config.toml
activation = "tanh_gelu"
attn_scale = 0.0884
parallel_block = false
init_std_o = 0.0
init_std_down = 0.0
lr = 0.0031
beta1 = 0.95
weight_decay = 0.17
grad_clip = 1.0
decay_fraction = 0.861
decay_shape = "linear"
final_lr_fraction = 0.05
batch_tokens = 65536
doc_mask = true
Each number is 500 + 50 x the weight over the matrix's rms, rounded and kept within 0 to 999. Layers, rows and columns count from 0. Numbers have three digits each.

# down: layer 9 MLP down (transposed), 1024x256, rms 0.0823, rows 508-554, columns 64-127
# up: layer 9 MLP up, 1024x256, rms 0.0925, rows 509-554, columns 64-127
down508:614484599545461507503546476488481579432518531472461619463417426405522533370528422507500467510568603419533515571449449567509508496522500471486536388534463509508457492514446479620527537519488516
up509:512477413481475467496423544440530467519546522477445472501464534410443452522506483492441520443513471559448469407516495500464475572527511488509522463552442481508468444443502497527536531518499564
down509:498542453463373486520556533499551526483436519534561535627584516499546582518528520514542548511537587432414465548567468433516476431488493460599478527386457622491539510518501559495487438481489524
up510:527558521491517466522569496509447544512501532546599455471511504476507472475435538521401500493483552556550475566468452431467576519447424563513543451489526495445430481496490526401447546571420517
down510:534433494557464504477536492442487532433513557487578529548481525479465505501494570441551505450475532470462527400524521472498440636550543547479498519478482472435508398468500467562526468627445555
up511:469456513421493532494466540435468397500472436446559383544501453526403384563574498452454477473446517487530561526437512462499478540532539529444552474563553412523505533504541441497458478574470546
down511:497534487563543449534561494385497531548499577447502543488379519514520535430518449515498496633620457435467534441627481417510556492519475561527556524428564447486497484475506459495520503563596473
up512:467548475454561507520414485532435481467520432414556496507503483468481465494515482503504492454536485492499488487494513493408504614541506512516505465503554403532488482585468507472509467390548619
down512:450516490557506594518488543425494418554468603570509448595468512473433477427500562410502548480373421432607468514533607457433472458465521407556463550485512526366513432461522462464461543503552475
up513:441511487527481467569467500545431474470492527580473540501432508528490499447491432519507488510414506483577416429502497492497463575455474431459487490499428499430587382360552535517483568428595517
down513:473528538490531518478525595527521400435513521467561496480474428579548519579492451506583534499467545553536577546535543512470451521508587586532538494434516475455503488572592485457405468538497494
up514:432413551565465543430535513524450500408500431559484414534559607474515486504385477485463429497528502500442612448482526483402523470540451467419501509565529533450513549532477506561564504511533476
down514:532452466485506414475485530486500560634476522469443476505589464576512540553524485491507541473492559502527450553491465525398486531546484498549479486488517556522512495443505509507565537506475545
up515:452423483422481541450522444524458305473510495567552537400470424535534517458480575558552557566505517486477523457542512511459504562545571495440494567412535469473458504525510477559500525544467419
down515:515563510468485489484487404492523481528549469428443518435449493620523523478405474532431459523538396462406471478502467497457483410462541511486522489517481517553583478530451518509486534513438551
up516:482568432490507401501541463535476514566457433537540501493467499462413387481481539496556514513513485395448514509463472473482509502559562455507529482482549506554422462579539544479567551424522424
down516:508491554426430412607436562430482398541493469513456482523457575650557499414593459523529512471574496490592462432379581469526571518569463511534515384536552449448481471622476508521499486427441559
up517:452478479591517483400519596554454475498512470518584522496471455510558495488533492502487359527446505425496516458499484526488507448452450516529500473561526480471417454446576499480522625461569455
down517:525449472550496480399538532482457515500548531487554557452373506516432512445418526489493516485451478501511503485453456406504468498579496551469428610450441519510417515524628539488490536579519523
up518:522526349471511598504419470562571467431475488527497476471516521562514494374533460527518450491551494560495539458485456538525579500494592491370501399410563634465510553543622504472442564494463498
down518:499608584529482531477527549561492495553503478430498471534413581571520499589461460425433498528533533440512584503520508562447533463640472439567410507510424434555509537454464509491592447442439524
up519:444463501537560502499446457451455412492482549444502396434480461529572457469594456523461562528434578531519512522438509586490496436480470420425468508474473498595538478481430460553513427580517581
down519:471507439506433454500536549505462514471531606559570471569369526577419453389442384475498533453519528605466382469427494560471511567455532469565547522490480489483517458460516506493523488398506545
up520:485551489533426488548426556491435556487539582506454480509440462533572512497497536518510430507481567450597494498552428531509496570444540510536441591565557533416475568431463455505561497540462420
down520:383427461545490542557584520384510460528546492514477441568612568484499482493433397530427579482361431468497483577475442517524488403464523536479497463553499575479456524488430501409591442493474426
up521:536454523478517518436503416519534502475427517532479525447500481508582496469515522549399611550470482479449499557563417580488506459521476525500559506497501505445565392485532573583397545414497538
down521:510460588569517492481587544527502429504571488456559546546473518491508461548498485454538478472438485522520477498425505373559464395583521498459489509408567573434455495472519529470518512516460466
up522:501537461519502507536460470544593511517491463471482481463469553426482597399423484462552479535521455393529510430513486496496500410481472516464452520547576499473500546468574481486490492515503468
down522:581427534445465463513478501506435502441455421552526478548531591526456473454587495490473463542601520500490452431481514467491462474477502591502440458510460501422540579574562481484548447456473527
up523:533510531536588517544435401497517584478471470511458510500452586529479561430460456503478457511553495566502539474450431605501365511509538454452449524517407428450542464470383550485539475374588491
down523:554527425524554486487528527424591522559555510499507522491491497405475482496489516509518489548498518470483531511539510469482472388418548456512516486459579475481488425500495495475499506503453440
up524:502542642566522675480466446567431403567435614501477505613444442514468380486473520504565467600456518473557501439534583489575493405551397500638535558487525601564449442446465645458473549511482428
down524:606580416570572469524452537522430365427564522527527565536472448493458552518486463393461522477531535476500500580521478507605560547516535481525427435549464564532440535498527491473477453457654479
up525:517436478572505471422498463471521482468483452568513406459523473515385594486488639468429433368414521507504563512567449489579467490546565522493484422544640559519505461517518512551514484532498473
down525:468494481480531532534548515443488436559574549521520491570527580528553505446481522506490468541478508507484574460499531486482532431554569524468538532409462511465461426527549497459515588503473467
up526:519555537410394409533446457562488459578552488559552483526485600492524483465446499428471462560567479499497458530547553445489505471604448511444394525411506534537538447474477499436526464439506421
down526:445510481509446463571459508489496457505607510455517450489484499529479541600429534484442474484482554493568511470577554457460548540554475549565472505548544429539562613509428484436394543379616474
up527:493595516588509422512489455481514505496561626448625395579489507527503383572521611522553453466601481475455537507602524501467476433484460556528494544424561475479481568421576527431508439498551501
down527:455458455447510484494447417464562556542522497442533508524650471500454542467463590516504636504489517579504602507514480508469495524521488525410575510435526536559467519416451527526420514508447515
up528:503514469517426578523422464485582485516469551533443476492446461485324474491503448519476515438454408476543530439458446439451556496514503560442560456513532442479558474532479517550539479495465506
down528:420498548468471484492512485449513544584467451429460458468416495491503514508480520586523560515428471437482444495513479490502546545512429403424470505411488424450516488566556526521416605529485498
up529:513509327445506517498454478418456560566499543476461533523465428491448515435540535465514563508492514434474582517506570568389441438515578436494525435524574596497417564444531511441443459632501593
down529:484515488501524504485404494452525521472498397569515537531413562481512535489611497543544550485477422551441452504530595541443576445538422527501436482557503512532474484473606473578442619582507503
up530:508550526526553467561472550450469436536620446580418453476473520491530444562460491498481445415564474543553597480463472520492435545500493489587532543420511502443523465523622556458518485518578444
down530:443501484610544485457424465535523477506540476544550522456497528520386466407480535431494471544578641515388485510507508474554534526610499465481420503570563475511486457492558554549542503498508526
up531:575472519567416459511493568398542465426545534491520564420450475421424538495408426511551563495542447476463520566485501395428579573535523531605621488518446495458506524453510556378403460496466521
down531:546465463638426509532534546426568497456542506584465476524483517541506420497513538522518521584555488541486532443582517527531585536549527504488424453474490585478471443567549510438494443530525512
up532:558568488502458442502497439511422497426504472507535528500505538462475481475552515444509481443562473477525442449461485540518512562497516439498472534450566458453522493536454471560491498436587487
down532:533578489510523531378479481496616534467539503523599468519548523513486545541469524484498553503538523509484459414522565506484380556520443612506530532544524533482469557537482471531502531538492475
up533:494517539480542508456481551524530471429551551484541511398478440467450424412521578459494473485427526527471545584537562422413490558423557479445542550486546538558560504578524564456512522527485487
down533:437458518462491545479507421617392503437546472558398426460532531522513453548576457462481430490540541486451621415575514546496540481454486468499502552432489535480503471432513516577542515474549425
up534:489473442486623415490438369468521497448458569514481500558516462500517525455464487512573550571499519390510498409573529467551502524491476454564494455524495452509449554497500518498540585414544443
down534:515462544643464525522627518449556541509549490576451546490516440476544542429440469485456508534597512432501520503522444536468477461470482538486516439433600525505535526536435570577567544537450524
up535:494527450561490461459518451460560533558544519464502517528467613533479462502512469525582494498473431493488559554524480466494508464420537415532447524550458524564505538505492552510440497503463503
down535:489496563454519523551481493486460462492507638467384471495442514584486538519554491429486400434488557552440548532509449565447497496484596516518476517457551463513460477474530524491456426464505569
up536:392455573484426598460472453454463555515456519489570519481553504539580491507536473498431495453466533460487482393512496504396535509588435596517485468611508550502532497504485554437441474455512477
down536:534550490485499458457514479453553527451537459500423505548356508554475470460526476443445530497510340554473405523448379528531621443507470586524537515495511484472512496516481522514515538371518538
up537:550555453518550607512393438446402479531509555478420498544577496476375592500459523415444553504453507427486459519426532532559437525511591550468467460521468525497572535429566514517529558495399479
down537:534510484486511464452463535459500465554539513598442514489467515361498566466568536380512510465650581429461464526509486383448471496503419562469533512446468579501501542460444497551530437501439484
up538:433443481456533458554551555475449535489428561471456518617483465466610581436513453535571549426538591366516481455467523573527572418549505515538428537522460470504528486531576561539571553491485457
down538:473523542438475419402510551421463459516419462499521589498465513545540462536355559453460540525582500524497476460471535443572464533423491497533512589525435631541503455512436640355567526495460467
up539:534540551452511502499490570512514511447493630470485460523534450484542544461414506524488486551517397508505611357467506507456488582385465537646538589488566492497435511483433503519444454454501566
down539:449482557497542461447450555400466516562426477589550534488443569465551554493433539559407567468472616491462459510529459554550521577442476525462565355465448543480469542371587585423590525464515489
up540:517482518573498539496566548554533445519518556521464513543544540512483491495521455520529503533529521474466508460445489457493533557463511514519534491608501500504505518595499465466540442446496463
down540:501529458447460532388438515445441480451495513448388554426503548559425460519434450558479544470474510467426568576505555510572558670503509465511513567451493575432475554404482524434492526512465503
up541:508462503444547464487437442523546405458498492436503471514367514434464492520498574506555449576464420528559609594569531564486503523469461438493512490494441468564454524520542583419506491380497485
down541:406523460464443494471418433445614546526477465509530563552403444579476452469624572533471540425536421493472533433524460539571609520387514474538534558506515437500455549550591529532543439555435488
up542:515554492401558448536558475551548490480493469473467611575471558544480511491458434478484430470435543446533466487511534446521525534576515522490526544492449490511487545523528458469546507559507475
down542:626482529551551459449530511506441530519440488475442529481422489518517551487592521543529461460514446605460518437393543454506513539397459444465545457563443433486489515477473489507436480503466491
up543:431495443364511513447517444427568567451493498611490558529534497571549496518493336481496424606536529408494493496455500558470555465560569485580496534468598547445377472549512509446446497500575481
down543:472482455455470464466551519521585519505550473561481491450370548598540537566603592541407440500461436523480519387420509530485528487465442444520554393489494468501484484411498504498499530485497509
up544:414433574563548531504548575488509435472666463497385591422516502491424394607431462470522504464497517451452599538515505471609655498481421509531520504542524482463387418551477489520549567542527459
down544:579485451479453521405423511456482513482403451579525465499495446492544416495457443516466468569473554575443498503572544480479503489441486531606527499469403515453538467415502498574417509574511450
up545:423258524376465592441493572493544484421442535459469442403561449540365533443477500384534510467431448465532513497514464528474440555531445507454514591541522412548455476537529530433506547492537570
down545:463445518457509456537472564446476545549486523447415516402481477564450448584509553490543513526555533482506487502465461554458509468441481382558465543432512571502462426484585574553545469511480525
up546:564527481510628490515471402457340472524545462545507546488589534524509527406483549413497542506451372496530507536513564485461432459461506488489452503450560542583509440568524491565594558543490590
down546:414514416495492560551514601503486453480481536525450422525471565492497499444446539530521370451452513598452469451478519472492434570511517516517599484421484534492504597463424450424554558498431421
up547:498432505520562461514518567485475520515499476517350558510464543499514550458420431550565463536554467460566525550455543557479542476441513377529511480554388477556498516515554506506509558464479484
down547:607468488487506535527449460486539464460563494468589519478501561518430526523586510458431533504563524542501475502524549561519435501494553517457480468487505467419495443525497529417571449492526437
up548:515590540487515500499437461471553440553504542387475501541462510459454395439472498470583529455495398402559587423382561436576516461467487473588444457524443540547496521640484545490510521527387453
down548:492485558467471451513543481543530493458535520546530628534476562438537494511498496482431534546557495579391444485533531432439548496511482498479521384556468528455517439471467483537424450535471589
up549:615504504434556501540551484548519536436533481495476489455486521554429501481509522498482434469531490550430525378466523507493448580477457438555555460482502598572548438558520504360403495572506430
down549:506477560555522429523476593457455447482522487516495522460475555469474526568495511518513563520447522547515415488556517500483540504483458489512469536564440392509533434547511541486507507487472581
up550:510530543518442410472501444473498476504508534380436534448449521544561430512432529542541464518529541516492502506549530492495475467481483578495547460477541534610449453482396529485452435564510521
down550:515535529449505558567469457478458490535494432468543487475581533524471460505638485442534543468499537419446490490438505441531519465534492536544475532479531501492467413459448485471424469543577577
up551:532464429442521517551532454484575531519579523493496474440455411483501620350610452469521430537527450530464441550493529540444475511409516495434510421403494496497493534465514535599594485455496456
down551:505431547506421520453530564542546500523498566501532555567433454446409546491544493546522517564488608542622411526511494556581570464642413593598602489469465452524470459452424406486403427560534521
up552:508467478510513482512598473561519543522450511504505514485517509562506514611473504404469497485528500448529589496462479445477525445514522420472545484497498525543520526484466527509478529485494491
down552:506507464522500489563423559501510446484455422568550541488526518527504546547526530580456449472545496473534490397553551431564385534554507452558590487553488605430510412504495438532417553526477511
up553:503454438537540567500517484450437476512355458488460540580514508484438530518545381419532492465512544523490475543433534538508458477398507446594475471375497502517486494475634454528423521422489531
down553:461441518509530500523472465563506478446488488455513469502412474516617639533555572578470464395536492504457552493560472527506564560489508497515512566480492434546549546443433486601464590489588519
up554:460483486461500549578546536477471557500546607467408439469526512535445485494437476488476561571546504528445497510422570548552484479552477448536484552500524523606459563464507462388547615491381539
down554:477450527476534506458587510457523468594505533533502477574570436427479487523558545510500510454527451540565568554587472477472516573396441529514558512514486567471540444592499530530492556479525442